Part of a small language model's weights.
Size: width 160, vocabulary 3522, 5.87M parameters.
Training: a variant of Muon for these matrices, 116M tokens.
Each number is 128 + 24 x the weight over its row's rms, rounded and kept within 0 to 255. Layers, rows and columns count from 0. The size above them is the row's rms in percent of the matrix's.

# layer 14 MLP down (transposed), 320x160, rms 0.0937, rows 35-63, columns 80-159
size [ 99 103 104  96  97 100 105 100 102  95 107 106  95 101 102  96 100  96 102  99  87  91 106  99 104  97  98  95 103]
[[141 111 119 114 113 171 173  94  96 108 130 124 162  86 161 165 140 113 102 133 148 141 106 124  97 127 119 122 116 100  98  85 138 132 140 117 126 111 126 189 121 125 111 123 156 134 159 132 155  81 109 134 136 144 105 133 121  82 125  91  92 122 111 116 136 171 160 101 176 150 109 117 127 164  93 154 153 168 104 115]
 [167 104 151 142 112 109 133 134  94 169 108 140 150 106  85 118 116 138 130  98 112 110 120 158 122 131 118 142 120 115 133 108  81 148 123 161 108 114  99 189  96 152  82 138 159 106 129 152 129 147  90 122 185 100 120 137 150 100 171 127 138 183 146 113 122 116 144 135 127 141 160 121 127  97 122 150 157  97 188 131]
 [116 161 134 104 141 124  84  85 148 154 150 127 156  99 133 133 141 137 158 140 144 122 105 122 121 107 133 153  99 129 138 131 112 114 139  91  97 155 146 160 147 132  78 113 106 160 105 164 123 143 140 136  66 112 125 113 115  94 104 110 138 110 136 137 131 120 135 132 158 189 114  73 169 108 170 177  91 143 133 116]
 [109 101 118 156 142 155 187 131 114  80 133 121 130 143 139 143  80 147 134  96 128 118 136 161 121 123 144 157 128 142 128 129 110 132 122 115 116 105 123 128 113 112 145 129 172 127 135 180 111  87 135 175 116  82 111 115 128 166 153 103 132 131 116 146 129 100 104 123 101 104 167 176 154 157 124 111 145 108 154  75]
 [ 89 180 139  64 119 131 165 133 134 113 114  92 103 111  96  91 156 133  97 126 157 102 104 101 116 150 105 105 149 140 119  99  73 133 124  95 165 127 181 147 146 140 171 155 104 110 151 112 121 161 149 111  98 127  75 127 101 124 104 120 151 154 128 150 118 113 126 153 130 118 131 134 116 175 161 119 110 153  99 139]
 [159 144 101 105 113 100 126 143 120  88 160 152 102 129 108 101 103 132 144 128 146 146 142 116 132 163  79 139  79 107 132  59  93 145 149 133 147 120 149 164 117 121 113 101 114 107 126 143 150 145 167 144 149 120 164 121 116 138 103  88 155 128 154 148 141 146 133 162 110 123 135 190 127 143  75 150  88  97 168 113]
 [ 99 156 138 103 105  90 140 147 134 138 139 146 150 114 113  74 128 115 110 105 128  90 135 138 175 122  96 115 137  95 133 131 108  95  82 169 137 126 107 138 124 127 120 149 131  95 147 160 131 115 156 144 137 145 131 152 115 135 126 170 124 111 136 108 143 138  99 140 135 114 115 170 108 145 142 139 120 130 176 153]
 [131 121 152 167 113  97 162 109 119 129 100  82 119 122 118  74 142 163  90 134 104 133 178 127 147 148 154 133 121  80 120 117 115 177  99  92 122 118 133 118  86 118 112 153 145 122 136 164 143 102 117 139 137 158 126 130 125 130 112 119 146  92  95 128 108 140 112 131  97 149 174 102  75 118 109 135 107 117 156 143]
 [ 69 124 114 119 126 122  79 102 161  98 126 117 111 139  78 109 131  90 122 133 133 186  72  92 150 135 134 120 124 142 131 109 155 147 158 136 114 126 105 121 117 105 130 114 124 138 151 121 118 144 105 128  86 125 157 128 108 156 157 109  96 130  74 118 150 137 162  86 141  90  83 172 133 128 139 141 122 132 133  87]
 [123 153  99 157 143  99 151  97 129 147 103 154 124 147 125 139 106 146  95 128 120  86 116 114 117 141 146 181  97  99 110  87 168 141 145 141 151  88 150 165 155 134 152 138 130  95 109 114 121 113 128  86 109  93 147 119 147  84 138 109 156 115 152 134 157  87  93 146 158 173 117 114 107 156 138 122 141  98 135 113]
 [136 130 131 110 176 137 167 118 116 136 142 153 118 108 115 137 154 144 123 124  76 158 129 122  93 117 145 120 125 139 117  92 120 140 142 110 113  96 108 120 116 146 109 156 119 202 120 110 135  94 127 108 118 106 132 111 120 115 126  88 144 119 116 125 116 152 102 175  99 130 121 120 139 111 123 135 136 113 127 133]
 [157 142  98 127 149 113 145 125 137 160 145 160 140 136 138  80 138 123 163 161 128  95 107 138 125 160 179 122 170 126 105 115 151 104 156 126 157 113 123 103 152 123 140 143 151 114 131 175  98 118 128 104  74  88 146 106 119 128  86 144 117 100 156 133 162 116  84 126 160 112 136 147 140 140  69 105 106 122 141 116]
 [139 171  83 132 136 144 102 125 141 124 112 183 103 124 127 102 143 158  93 108  63 122  99  76 130  98 113 140 163 104 133 130 139 110 125 117 147 132 126 143  76 141 105 156 146  83 116 114 153 170 124 115 153 150 111 119 126 128 122 109 131 150 110 121 111 110 125 129  94 137 103 125 115 171 108 148 160  82  95 141]
 [135 121 165 139  73 173 128 119  68 116 143 110 159 120 148 149 134 138 102 139 163 122 138 156 118 113 152  92  87 135 137 118 109 149 102 131  97 124 129 137 114 124 110  96 128 167 122 174 102 134 131 109 196 124 168 155 108 122 101 104  98 109 120 121 131 100 107 127 135 153 132  88 123 118 131 138 127 137 123  90]
 [153 142 137 144 122 114 165 144 112 140 130 111 127 165 151 135 163 124 162 103 158 135 142 129 170 130 127 144 115 123 157 139 108 104 122 169 118 138 170 138 165 139 164 141 165 155 122 161  75 131 144 140 122  77 107 125  92  96 179 142 139 115 202 134 183 102 118 146 134 115 118 113 115 133 128 101 175 132 135 122]
 [159 194 102 183 139 103 123 124 134 155 131 117 113  94  92 103 151 137 145 118  69 118 193 121 133 155 143 141 148 119 149 112 105 140 130  78 120 126 151  99  85 126 112 102 121 179 142 165 134 108 133 129 193  92 130 164 162 155 156 132 141  95 136 137 131 136 139 109 135 155 120 104 116 135  90  87 125  80 113 165]
 [157 107 127 111 111 121 130 136 131 132 167  83 124  87 106  70  81 129 117  99 123 143 131 141  66 117 121  80 125 121 133 125 120 130 116 178 167 101 147 109 128 134 101 114 114 142 148 134 126 125 122 113 143  70 116 123 131 128 123 161 180 134  81 131  99 100 127 174 109  90 130 151 109 117 141 160 128  97 129 116]
 [ 93  93  99  81 182 140  83  67 175 137 135 110 113 128 148 109 102  73 149 137 128 102 131 105 111 114 121 114 124 161 141 137 114 140 124 127 103 149  89 137  92 163 107 117 150 158 145 155  99 145 139 110 108 119 126 111 125 142 165 144 112 141 103 165 120 170 143 145 193  89 173 117 127 114 117 135 101 137 149 157]
 [113  92 154 143 195 108 113 114 121 119 163 133  95 150 165 179 121 123 135 106 163 144 172 114 183 158 115 144 124 146 145 147 138 127 104 130 124 115 176 160 127 124 136  76 130  89 129 106 109 108 122 131 108 112 114 158  91 130 117 128 139 156 116  73  97 105 108 139 148 110 148 120  84 112 105 118 128 139  94 140]
 [126 136 135 127 139  90  93 117 163 106 146 100 114 138 120 138 113 166 145 101 110 143 175 147  76 158 140 149 147 152 171 121 130 116 142 160 163 135 135  90 135  73 135 133 126 103 115  83  62 158 120 166 126 103 141 178 167 134 130 145 119 128 162 121 106 120 126 129  94 149 107 127 140 120 113 117 116 107 125 119]
 [ 91 128 128 110 149 109 109 125 125 128  98 106 118 142 162 123 151 110 131 118 125  94 111 154 153  83 138 155 123 120  88 108 139 109 137 162 122 113 124 143 132 127 125 129 137 131 110 163 135 136 134 134 139 138 134 135 174 129 102 118 114  96 187 176 172 164 122 117 170 139 170 116 120 118 123  82 137 120 101 128]
 [102 132 108 161 147 130 117 159 117 121 122 132 140 103 126 151 182  87 132 152 102 106 162 136 141 109 123  98 133 156 135 170  93 141  75 147 105 135 132 110 124 145 108 131  97 128 144 156 120 158 195 110 135 125 140 131 149 106 112 143 109 166 101 156 107 148 130 110 117 122 113  79 123 118 119 150 143 145 141 123]
 [ 91 147 131 140 103 129  93 112 145 130 111 120 152 115 104  90  96 128 131 127 150 109 125 108 114 140 136  77 143  71 128 147  90 116  67 106 156 128 120 142 137 113 126 134  85 149 143 112 108 186  97 127 120  79 115 107 129 155 108 116 112 146 104 127 139 152  87 107 140 151 146 128 109  99 199 134  82  99  93 101]
 [132 121 120 113  88 121 141 158 147  94  95 119 142 148 122 129 157 138 147 121 115 135 166 130 106 131 144 134 110 153 120 119 135 146 124  83  98 129 132 152 151 167 139 137  86 100 157 150 108 115 126 115 224 102 109 123 101 125 125 142 114 101 134 138  89 120 124 110 119 100  97 180 127 146 115 155 127 169  87 112]
 [169 146 129 165 162 133 128 129 113 136 129 133 120 152 126 145 164 127 100 198 126  83 121 112  43 131 128 160 118 107 156 150 111 152 134 128 120 190 135 166 107 126 127 132 107 144 147 103 137  89  96 114 127 140 104 151 139 122 136 133  88  76 146 146 142 138 108 137  97 128 124 163 130  91 110 149 133 123 128 131]
 [123 171 166 129 116 142 162 109 100 129 157  61  79 115 129 138 123 124  98 111 147 113 129 120 148 158 148 138 124 128 136 120 129 140 137 182 126 111 162 168 124 118 125 137 131  83 153 130 169 157 123 151  74 144 140 138 126  80 100  93  98  98 140 180 116 165  78 103 103  94 103 130 144 111 168 119 126 125 161 103]
 [119 118 102 109 142 117 176 114 127 127 117 128 156 141 171 128 119  82 148 152 126 136 136 130 198 124 145 167  89  81 144 130  93 143 131  90 118 118 132 128 125 135 116 106 132 148 128 148 106 128 113  85 127 132 114 114 126 109 163 146 165 105 173  98 148 140 130 142 112 140 135 117 116 120 140 154 130 140 123 135]
 [122 112 139  96 121  78 129 186 182 133 115  95  99 148 158 131 112 113 155 125  69  83 141 104 129 110 134  94 155 126 126 123 174 154 131 135 123 107 118 131 140 138 112 109 124 161 129  81 218 102 156 101 160  96 111 147  98 127 125 154 151 111 120 141 117 108 102 153 109 133 108 161 140 184 106 157 161 113  62 118]
 [126 139 132  96 137 142 125 111  90 142 125 121 127 128 153 118 117 151  88 162 128 125 157 128  91 132  82 137 124 138 101 149 124 167 183 165 143 148 160 143 111 162 167  61 133 139 108 110 170 129 142 173 120 140 117 145  88 126 127  94 140 178 123 166 105 116 147 167 132 142  90 108 102  96 107 140  98 174 135 118]]
# layer 14 MLP gate, 320x160, rms 0.0993, rows 36-63, columns 80-159
size [105  99  96 101  94  99 102 100  92 106 103  94 102 100 101 106  95 106  99  91  89 108 105 100  93  93  96 102]
[[124 111 130 113 126 118 139 136 150 175  93 166 144 133 146 122 156 133 114 101 153 100 123 112 122 147 130 106  97 125 145 102 130  91 123 128 103  95 116  96 144 167 111 133 156 138 164 125  86 100 140 137 106 139  66 132 145 149 157 165 135 137 136 146  96 114 144 154 135 110 130 100 121 105  89 155 136 134 115  79]
 [ 95 107 125 140 118 147 147 121 120 163 161 132 109 145 120  89 111 111  94 196 137  98 128 130 133 122 136 113 146 125 103  90 102 154 117 131 152 128 134 116 187 112 153 132 124 150 136 173 158 138 135 108 144 111 112 140 109 148  95 138 137 133  94 115 119 126 153 179 104 154 118  72 142  90 143 145 123 105 119  97]
 [154  90 137 153 140  98 128  87 135 109 112 109 120 116 142 126 156 108 117 137 108 131 118 141 134 119 133 156 134 145 143 135 146 144 111 137 136 145 158 140 122 120 124 188 148 106 145 161 110  60 106 131 104 102 162 134 124 151 113 151 126 156 109 107 106 151 134 130 127 112  73  85 142 142 117  92 177 159 164 120]
 [119 122 116 126 139 120 108 157 126  77 174 133 146 159  83 158 101 138 104 143 124 120 104 123 117 154 155 146 143 117 140 147 165 160 116 158 133 192  96 129 139 153 125  87 122 133 150 156 126 126 139 135 147 138 137  98 134 130 165 118  85 135 154 110  99 112 106 131 191 109 143 103 103 147 120 120 178 114 129 148]
 [101 124 106 125 137 137 145 156 169 147 140 154 122 133 125 103  90 145 126 131 128 117  91 119 124  99 124 115 144 126 117 109 163 133 156 126 142 119  65 120 141 122 120 149 176  88 149 169 114 135 138 136 123 133 138 145 105 164 156 109 121  97  96 115 164 124 161  98 118  87  90 132 141 102 134 158 124 134 137 121]
 [152 108 129 165 138 149 137 121 116 118 138 147 125 123 106 133  99 140 167 155 158 177 158 125 128  98  97 184 128 120 127 108 143 127 183 114 154 133 151 120 153 142 148  83 133 112 130 146 132 151 175 142 139 116 148 112 127 102 107 156 115 127 136 105 127 130 128 138 135 144  57 146 117 120  64 117 177 124 108 116]
 [142 107 139  86 145  95 125 146 136 121 114 136 140 150 109 143  93 100 133 121 139 189 118  84  91 125  76 133 130 124 109 126  78 143 109 125  95 131 119 142 171 127 148 144 142 137 123 165 105  76 114 100 144 160 121 193  79 133  82 149  88 105 146 142 117 123 109 159 148 115 106 133 158 100 142 142 130 138 146  88]
 [ 94 133 137 140 128 125 124 133 121  84 159 126 132 201  82 131 118 116 125 122 141 119  81 144 157 157 110 131  99 158 102  98 147 160 131 123 100 121  81 154 107 156 112 145 163 105 130 146 133 143 121 135 139 131 132 124 130 157 127 129 122 129 104 152 136 116 135 135 188 161  92  94  99 131 139 149 106 147 126 145]
 [144  86 169 122 138 144  91 155 164 132 123 135 166 106 124 132 122 135 105 104  95 139  94 132 136 103  83 110 130  91 152 132 159 117 127 116 125 130 108 153 118 110 127 151 117 136 133 125 149 157 162 112  92 104 129 137 145 132 128 130 145 135  79 105 167 123 106 112 131 205 121 146 156 132 131 130 116 115 108 162]
 [111 140 168 139 120 145 158 148 149  87 121 134 150 100 159 107 105 162 135 139  86 141 114 119 121 157 129 113 152 123 129 130 125 184 129 113 115 133 141  88 130 141  84 126 159 158 126 140 147 147 126 107 109 149 129 102 131 128 132 124 157 170 155 160 109 147 100 116  69 102 121 130 135  80 133 118 153 152 133 116]
 [122 119 109 120 149 107 142 137 129 144 144 109 144 136 115 137  98 101  96 108 152 134 124  97 147 142 165 105 123 106 109 139  90 132 129 149  84 155 109 102 139 145  88  81 148 171 100 110 149 117  90 168  99 138 145 113 155 153 168 105 117 176 109 133  91 122 117 138 113 122 112 112 151 143 166 143 152 153 128 107]
 [103 168 123 124 104 139 179 121 126 120 122 151 156 193 162 129  89 123  88 140 124 128 158 129 169 167 143 117 117 124  94  98 119 136 106 154 137 129 107 139 126 121 134 127 115 160 131 161 130 144 140 111 132 111  83 142 121 137  87 151 105 136 122 124 113  93 134  95 135 123  87 131 120  89 118 137 139  88 116 124]
 [135 156 141 132 100 152 100  76 147 171 166 172 159 109  99 141 142 134  99 134  96 116 145  83 152 148 126 123 122 131 179  90 125 111 117 130 113  88 127 141 177 111 131 183 121 117 120 109 109 115 146 114 126 147 149 158 161 138 185 141 100  88 146 101 111 129  99 143  96 119 134  85  94  68 143 141 143 127 105 109]
 [121  83 165 139 130 109 108 183 132 150 145 147 174 152 108 181 124 142 107 137 106  94 110 127 126 120 113  91 132 145 144 124 146 156 138 134 124 117 103 148 138 150 140 116 102 106 142 127 129  97  81 158  97 170 144 121 186 121 122 128 110 130 151 134  98 169 153 100 156 122 127 146 123 108 134 132 113 127 161 143]
 [151 101 128 111 154 187 146 123 140 129 126 150 138 119 139 116 130 107 118 153 150 116 163 109 136 107  93 156 117 106 159 146  93 149 154 117 152 119 110 118 116 126 112 142 114 115 131 100  98 131 139 129 133  86 146  95 140 109 101 135 110 133 151 109 130 106 179 144  65 157 110 169 161 138 113 121 126 129 110 107]
 [ 94 106 142 123 153 125 115 142 139 110 183 120 144 135 115 118 154 141 144 146 151 173 100 173 122  85 110 160 123 104 113 136 126 123 170 186 153 148 101 121 109  94  99 159  95 174  98  90 104 128 139 102 141 153 110  76 140 169 132 121 174 104 163 155 109 117 132 117 150 135 121 107 133 158 131 142 135  78  94 122]
 [153  90 106 121 107 170 136 135 150 172 128 129 119 145 136 153 110 145 154  85 126 134 155 117 122 119 103  95 153 141 147  85 129  77  95 119 163 114 123 170 132 107  95 143 119 100 108 149 137 118 161 118  90  94 129 112 124 142 119 185 106 150 152 127 113 121  98 152 140 143 140 132 144 134 114 158 166 112 120 124]
 [ 94 154 116 118 138 114 149 182 127 146 125  91 110 123 131 156 144 150 105 133 106 145 130 162  63  93 146 143 137 137 128 158 122 159 115 117 150 108 142 118 159 160 131 146 145 120 118 107  94  81 109  92 130 113 156 126 147 127 121 123 163 102  95 131 131 132 143 138 118 154 156 145 141 143 117  99 137 140 168 135]
 [148  71 119 118 131 149 131 114 130 107 138 133 123 123 135 149 156  87 131 114 105 140 149 136  87 175 138  59 130 110 163 130 108 130 146 144 104 110 168 159 106 104 164 177 135 142 125 109 101 129 133  92 154 108 119 107 163 119 192 110 115 125 136 183  83 132 121 126 151 127 142 103 143 143 140 134 134 121 124 153]
 [111 108 145 107 113 122 119  83 134 130 145 144  80 110 150 204 124 110 152 137 141 120 125 144 122  98 158 145 103 144 150 147 113  80 101 143 178 122  98 146 164 117 134 142 136 102 162 155 100 120 115 185 153 101 117 121 126 166  92 126 142 105 120 138 135 132 105 138 133 153 157  74 146 152 172 107 165 157  91 126]
 [109  91 126 119 129 162 131 146 158 183 139 150 117 126 128 139 144 109 108 137 145 160 157  77 147 164 139 110 115 129  72 130 168  97 128 100 130 123 101 118 131 130 105 144 119  83 113 115 136 148 194 170 148 105 157 137  99 133 191 128 160 133 167 147 137 140 120 120 111 128 141 135 155 121 147 118 122 156 132 150]
 [164  96 137 152 153 126 122  92 157 178 109 143 147 145 142 138 123 129 128 107 160 133 129  75 106 161 129 141 108  86 162 131 118 131 171 105 140 169  89 125  93 118  94 184 128 133 130 133 158 123 156 107 137 114 121 147 151 156  80 180  98 126 108 131 140  96 141 119 132  80 145 119 106 101 124 162 151 185 153  94]
 [125  94 158 161 151  85 164 157 146 115 131 138 127 144 104 160  89 112 117 166 144  96 140 129  89 113 128 183 142 139  97  95 135 146 146 135  88 111 100  97 124  93  88 139 122 145 127 135  91 143 132 130 117 126 110 118 130 149 133  94 144 109 124 166 115 155  92 126 132 120 127 113 122 139 132 166 105 143  83 120]
 [ 99 148 136 115 176 107 158 140 127 177 116 124 106 169  95 121 150 156 115 106 124  98 121 157 159 139 118 128 159 121  94 101 116 123 146 110 151 118 129 180  91 118  82 134 115 189  88 136 146 172 136 131 125 106 123 131 135 136 176 129 136 155 138 175  74  65 144 184 143 142 136 104 133 133 148 125 153 107 147 144]
 [ 84  88 165 111 140  92 151 104 131 127  83 130 114  79 140 133  86 143 127 152 109 140 106  91 132 126 149 139 121 107 130 128 142 184 118 151 105 123 107 181 189 126 102 118 105 137 188 116 131 124 101 112 116 129 125 185 101 126 137 174 138 124 168 133 126 150 122 154 139 121 157 168 153  99 158 117 151 170 135 162]
 [131 136 159 128 144 129  84 140 173 134  94  83  78 141 114 137 158 135 124 148 141 117 110 139 165 127 143  93 150 121 117 168 130 197 149 126 121 164 129 144 165 113  90 132 125 126 118 102 135 142 169 125  65 128 111 152  94 135  84 102 123 122 129 144 131 129  91 162 128 115  89 126 146 125  90 116 161 179 126  96]
 [160 101 112  97 137 146 129 132 148 153 124  90 163 176 108 127  93 154 124 137 109 186 121 164 135 143 130 102 144  91 132 122 159 111 130 106 144 107 121  97 179 125 149 136 112 127 122 147 145 157 102  77  79 131 141  90  86 126 158 137 161 133 125 132 129  92 150 122 112 146 133 131 148 110 126 134 144 147 131 115]
 [154 150 109 150 149 128  97 172 112 157 106  80 154 165 156 177  92 154 163 112 113 131 168 139 132 114 110 129  96 136 124 161 128 155 137 160 132 137 119 134 134 151 106 130  95 126 139 142 178  84  81 126 108 131 128 161 165 102 148  59 124 151 153 134 140 157 172 111 120 138 104 112 182 111 127 118 100 129  87 171]]
# layer 14 MLP up, 320x160, rms 0.102, rows 36-63, columns 80-159
size [104 100  95 102  96 101 100  95  97 108 100  95 104  98 100  99  98 106 102  93  91  99 104 103  95 102 103 102]
[[154 124 122 102 137 110 122 121 115  97 150 137 133 106 115 115 120 159 124 147 107 164 157 129 153 173 172  84 130 125 138 114 105 129 118 141 115 112 124 117 166 138 147 122 114 123 100 130 124 150 148 142 152  94 120 143 131  83 123 110 128 121 172 141 134 138  96 172 157 124 153  96 122 132 129 165 133 145 117 151]
 [100 187  75 123 160 114 104 129 137 188 114 107 157 119 171 158 107 154  99 131 125 131 196 157 160 115 127 139 125  90 119 168 153  62 131 140 101 147 132 137 117 138 137 143 144 121 109 117 149 106 118 110 173 159 126 133 159 121 101 140  88 109 116 157 145 122 130 115 156 172  75 136 151 113 162  96 112 150 109 115]
 [ 88 130 127 120 101 159 107 137 172 125  86 119 107 117  77 153 124  90 137 111 123 128  92  99 158 174 121  94  92 111 119 143 137 140 140 139  93 111 129  96 148 140  95 114 133 124 153 128  82 147 188 137 145  95 129 126 140 132  75 109 169 113 138 125 120 139 164 109 104  88 152 132 116 111 105 125 103 119 108 117]
 [108 103 158 102 144 142 139 133 136 140 120  93 119  71 117 106 117  81 182 117 126 168 126 139 153 121 131 148 118 122 175 108 111  90 112 114 135  88  88 141 116  91 127 157 125 130 110 102 111 111 108 134 137 136 117 102 135 145 142 118 152 134 130 103  88  93 122 125 103  87 135 122 155 153 141 127  69 143 105  69]
 [103  85 136  94 122 149 148  69 111 104 168 149 134 127 126 160 141 143 142 161 114 110 108 119 118 105 147 105  81 136 102 147  85  97 114  82 103 124 140 104 128 111 137 132 104 108 102 127 139 118 140 138 141 122 157 163 173 100 139 124 110 169 115 131 138 106  78 175 109 139 138 153 143 187  99 151 115 158 120 122]
 [123  94 150 147 103 105 151 129 114 111 163 115 116  52 105 121 133 141 134 134 107 112  96 106 117 109 121 181 152  90 141 107 117 119 131 118 109 102 163 151 134 163 144 143 136 137 136 140 134 157 130 148 124 144 107 130 116 160 123 115 157 132 129 162 161 162 105 121 125 131 126 138 132 102 110 121 103  98 158 142]
 [ 97 111 105 122 119 135 128 124 129 107  87 101 154 170 106 154 142 174 122 104 128 114 158 128  92 158 134  97 150 143  81 110  99 148  93 107  82 151 157  93 122 115 136 122 115 144 128 199 127 117 142 105  98 137 127 110 139 167  88 100 113 111  96 159 139 137 122 102 107 154 129 143  82 146 168 134 111 150 131  96]
 [182 121  92  94 144 131 127 118 103 112  91 132  91 149 100 100 144 124  88 128 152 121 115 119 121 156 145 118 117  74 125 144 140 130 128 150 128  91 154 106 131  92 163  92 140 137 152 113 113 141 137 129 107 110 123 130  99 131 146 108 132 125 171 103  80  90 138  99 135 166 137  89 125  80 105 141 108  93 152 134]
 [176 139  87 120 154 125 169  99  88 115 130 108 164 144 137 112 136 157 149 100 116 137 119 161 126 128 143 118 114 154 157 139 105 130 152 114 142 158 145 133 119 156 118 166 128 126 144 102 120 145 128 120 181 140 144 151 129  96 121 141 129 116 135 108 105 160 126 112 123 153 110 140 161  88  95 142 147 143 186 120]
 [139 167 165 141 148  96 141 142 123 123 108 131 152 115 146 128 120 144 103 140 124 127 124 133 132 138 119 103 149 159 142  98  60  95 123 123 142 127  74 130  76  99 118 165 188 135 127 162 117 148 147 128 150 130 125  98 148 158  99 128 149 158 142 167 106  96  78 136 103  91 143 160 141 100 142 135 144 140 165 147]
 [134 105 126 132  88 120 134 114 135 153 130 159  92 144 152 112 113  98 161 161 100 122  83 118 108 135 136 125  92 135 124 103 121 161 162 160  87 100 131 100 127 169 153 124 135 123 145 110  81 153 138 148  85 124  87 103  72 132 144 100 126 107 126 103 120 152  95 122 120 117  86 111 127 121 121 119 128  98 140 182]
 [119 104  98 148  87  98 145 116  92 103  99 182 124 151 118 128 125 154 101 117 144 161 111 137  92 142 130 130  97 142 109 139 117 121 141 155  95 117 110 112 163 158 164  91 132 106 160 168 125 143 135 122 168 145 133 160 127 132 147 118  92 172  97 105 148 137 139 127 128 115 126 112 101 132 175 126 120 103 151  96]
 [157 164 115 104 114 105 143 116 145 163  93 100 122 134 143 128 111 123 101 124 122  98 151 116 123 105 179 131 112 148 123 122 158 145 112 144 175 138 142 113 123 100 124 113 128 107 116 124 115 120 165 119 172  62  99 139 106 174 141 135 122 113 108  80 117 133 128  87 111 140 173 138 152  96 106 122 162 100  82 122]
 [142 103  88 142 163  83 107 107 133 100 112 116 108 160 152  96 110  83 179 123 165 124 148 150 125 124 100 154 120 153 111 115 102 137 167 154 132 134 166 101 126  93 121 131 145 126  89 133 100 131 128 132  76  92 139 137 111 142 128 111 116 139 112 108 114  77  90 127 176 106 177 112 160 165 125 129 130 181 117 135]
 [153 148 137 178 113  98 160 120 134 129 109 144 103 157 142 136 151 101 117 113 113 131 143 115  97 145 180 118 142 145 121 112 132  96 128 134 126 112  85 152  99 132 153 108 107  95 147 108 126 150 160 114 112 104 113 150 110 137 155 153 129 155 110 141 114 104 140 114 110  98 126 140 102 138 107 152 154 144 121  64]
 [156 147 117 129 133 151 147 132  90 120 176 128 132 161 140 159 101 122  52  83 103  85 148 110 152 133 139 117 184 160 102 116 109 152 143 111 108 151 137 118  93 106 146 115 154 100 104 146 140 157 139 126 106  97 152 169  93  89 113 135 109 141  95 117 101 104 135 161 149 135 107  78  69 113 112 133 112 148 146 122]
 [ 97  75 129  72 108 157 104 119 149 135  77 120 142 157 116 142  81 143 142 130  94 125 138 137 131 127 118 158 132 174 109 121 130  73  99 127 165 131 115 134 127 132 127 122 125  63 140 149 129 110 157 156 145  90  87 179 129 140 121 194 105 131 124 151 142 107 135 147 151 109 132 126 135 116 125 159 187  98 160 118]
 [ 96 112  99 108 156 116 157 134 132 140 129 122 163 127 114  67 132 172 131 113 152 161 125 127 176 135 172 119  94 120 117 112  84 145 140  90 123 122 132 157 120 130 137 112 114  80 143 105  93 104 153  95 153 109 147 150 116 135 140  89 111 118 134 125 143 122  80 142 136 107 125 123 131 112 146 106 114 172 104 106]
 [103  94 133 166 132 146 121 113 130  84 191 130 126  79 176 137 133 136  96 114 117 119 148 172  72  91 161  83 125 124 117 154 167 135 129 111 130 118 150 156  95 126 126 189 124 118 148 105 153 136  99 112 177 138 134 130 129 163 136 145 133 123 135 154 116 134  90 117 124 123  66 142 122  99 147 120 121 126 113 164]
 [116 135 123 157 115 109 189 151  88 100 151 109 148 116 173 182 125 114 155 178 160 132 103 118 126 125 124 163 108  97 134  83 135 115 118 141 146 139  71 130 142 173 124 139 155 115 170 132 117 132 164 174 137 100 145 147 123 136 108 157  96  92 170 147  88 116 124 141 105 162 162 105 136 168 151 106 161 106 104  94]
 [147 124 164 133 154 135 123 143 126 138 163 126 117 161 116  91 138 191  95 130 145  88 109 128 133  96  86 149 155 130  85 115 100 158 129 152 110 159 162 135 112 126 159 111 143 118 109 152 117 134 129 137 118 107 179 142 126 115 118  98 129  96 138 146  89 142 137 130 172 118 117 133 132 125 148 131 162 118 127 116]
 [141 182  78  87 179 114 120 138 129 106 116 132 155 142 115  80 101 125 134  88  95 140 112 115  84 177 116 117 204 107 135 103 145 127 135 137 125 114 129 124 118 144  88 116 159 176 114  97 157 176 151 134 151  91 164 130 151 108 121 134 115 151 124 113  97 128 152 155 147 109 193 146 129 123 108 135 129 133 103 135]
 [139 154 136  85 108 160 122  87 101  99 125  77  99 125  95 126 117 124 127 146 168 123 153 120 141 124 131 117  94 133 136 124 141 126 140 122 101 129 121 149 120 152 163 150 110 120 138 125 152 127 139 123 132 114 141 124 131 150  87 161 159 128 103  88 141 146  71 182 199 127 128 132 136 106 137  79 119  92 175 147]
 [136 118 108 135  97 117 145 113 118  87 157 127 105 145 144 147  99 143 124 122  99 128 116 102 113 150  85 102 103 111 147 102 127 158 138  72  72 147  85 129 126 100 142 141  87 156  96 113 150 150 100 131 149 109  94 120 153 125 131 149 132 143  95 105 115 110 140 106  62 127 102 111 158 178 120 155 119  99 128 139]
 [146 146 119 138 138 146 191 133 156  72 128 119 156 130  75 122  89 113 128 118 158 126 144 131 111 184 154 126 104 103 108 122 147 105 142 152 134  88 154  91 143 122 134 102 138 157 173 118 174 173 152 135 144 134 108  83 112 104  65 132 136 114 115 142  86  75 132 108 114 109 111  91 117 132 114 129 101  89 176 103]
 [100 126 156 110 133 121 129 132 119 147 182 134 116 138 127 142 149 122 126 157  98 114 109 144 118 168 161 136 119 131 120 107 125 108 151 139 127 123 153 122 105 104 115  47 130 152 146 177 159  98 142 112 143 123 150 108 170 110 144 160 152  87 157 136 129 136 151  85 146 122 131 108 113 109 159 163 144  94  83 145]
 [142 112 151 133 163 142 151 152  86 112 113 113 115 105  96 137  92 148 140  99  86 157 119 126  53 154 129 108 129 109  90 118 176 139 122 131 121 163 157 171 117  81 159 104 140 124 158 156 138 170 128 138 143 137 114  85 109 133 154 128 113 120 151 116 188 127 157 104 108 138 147 143 103 110  98 133 137 120 127 113]
 [140 153 143 113 104 190 172 114 102 156 140  94  93 119 112 164 127 145 163  93 109 130 101 152 137 147  67 146 158 113 149 122 118 154 140 130 139 124 148 149 130 152 145 114 120 146 136 161 130 106 148 147 111 142 104 136 158 134  90 150 180 126  89 137 110 123 130 106 103 141  90 130 111 114 126 165 134 102 134 120]]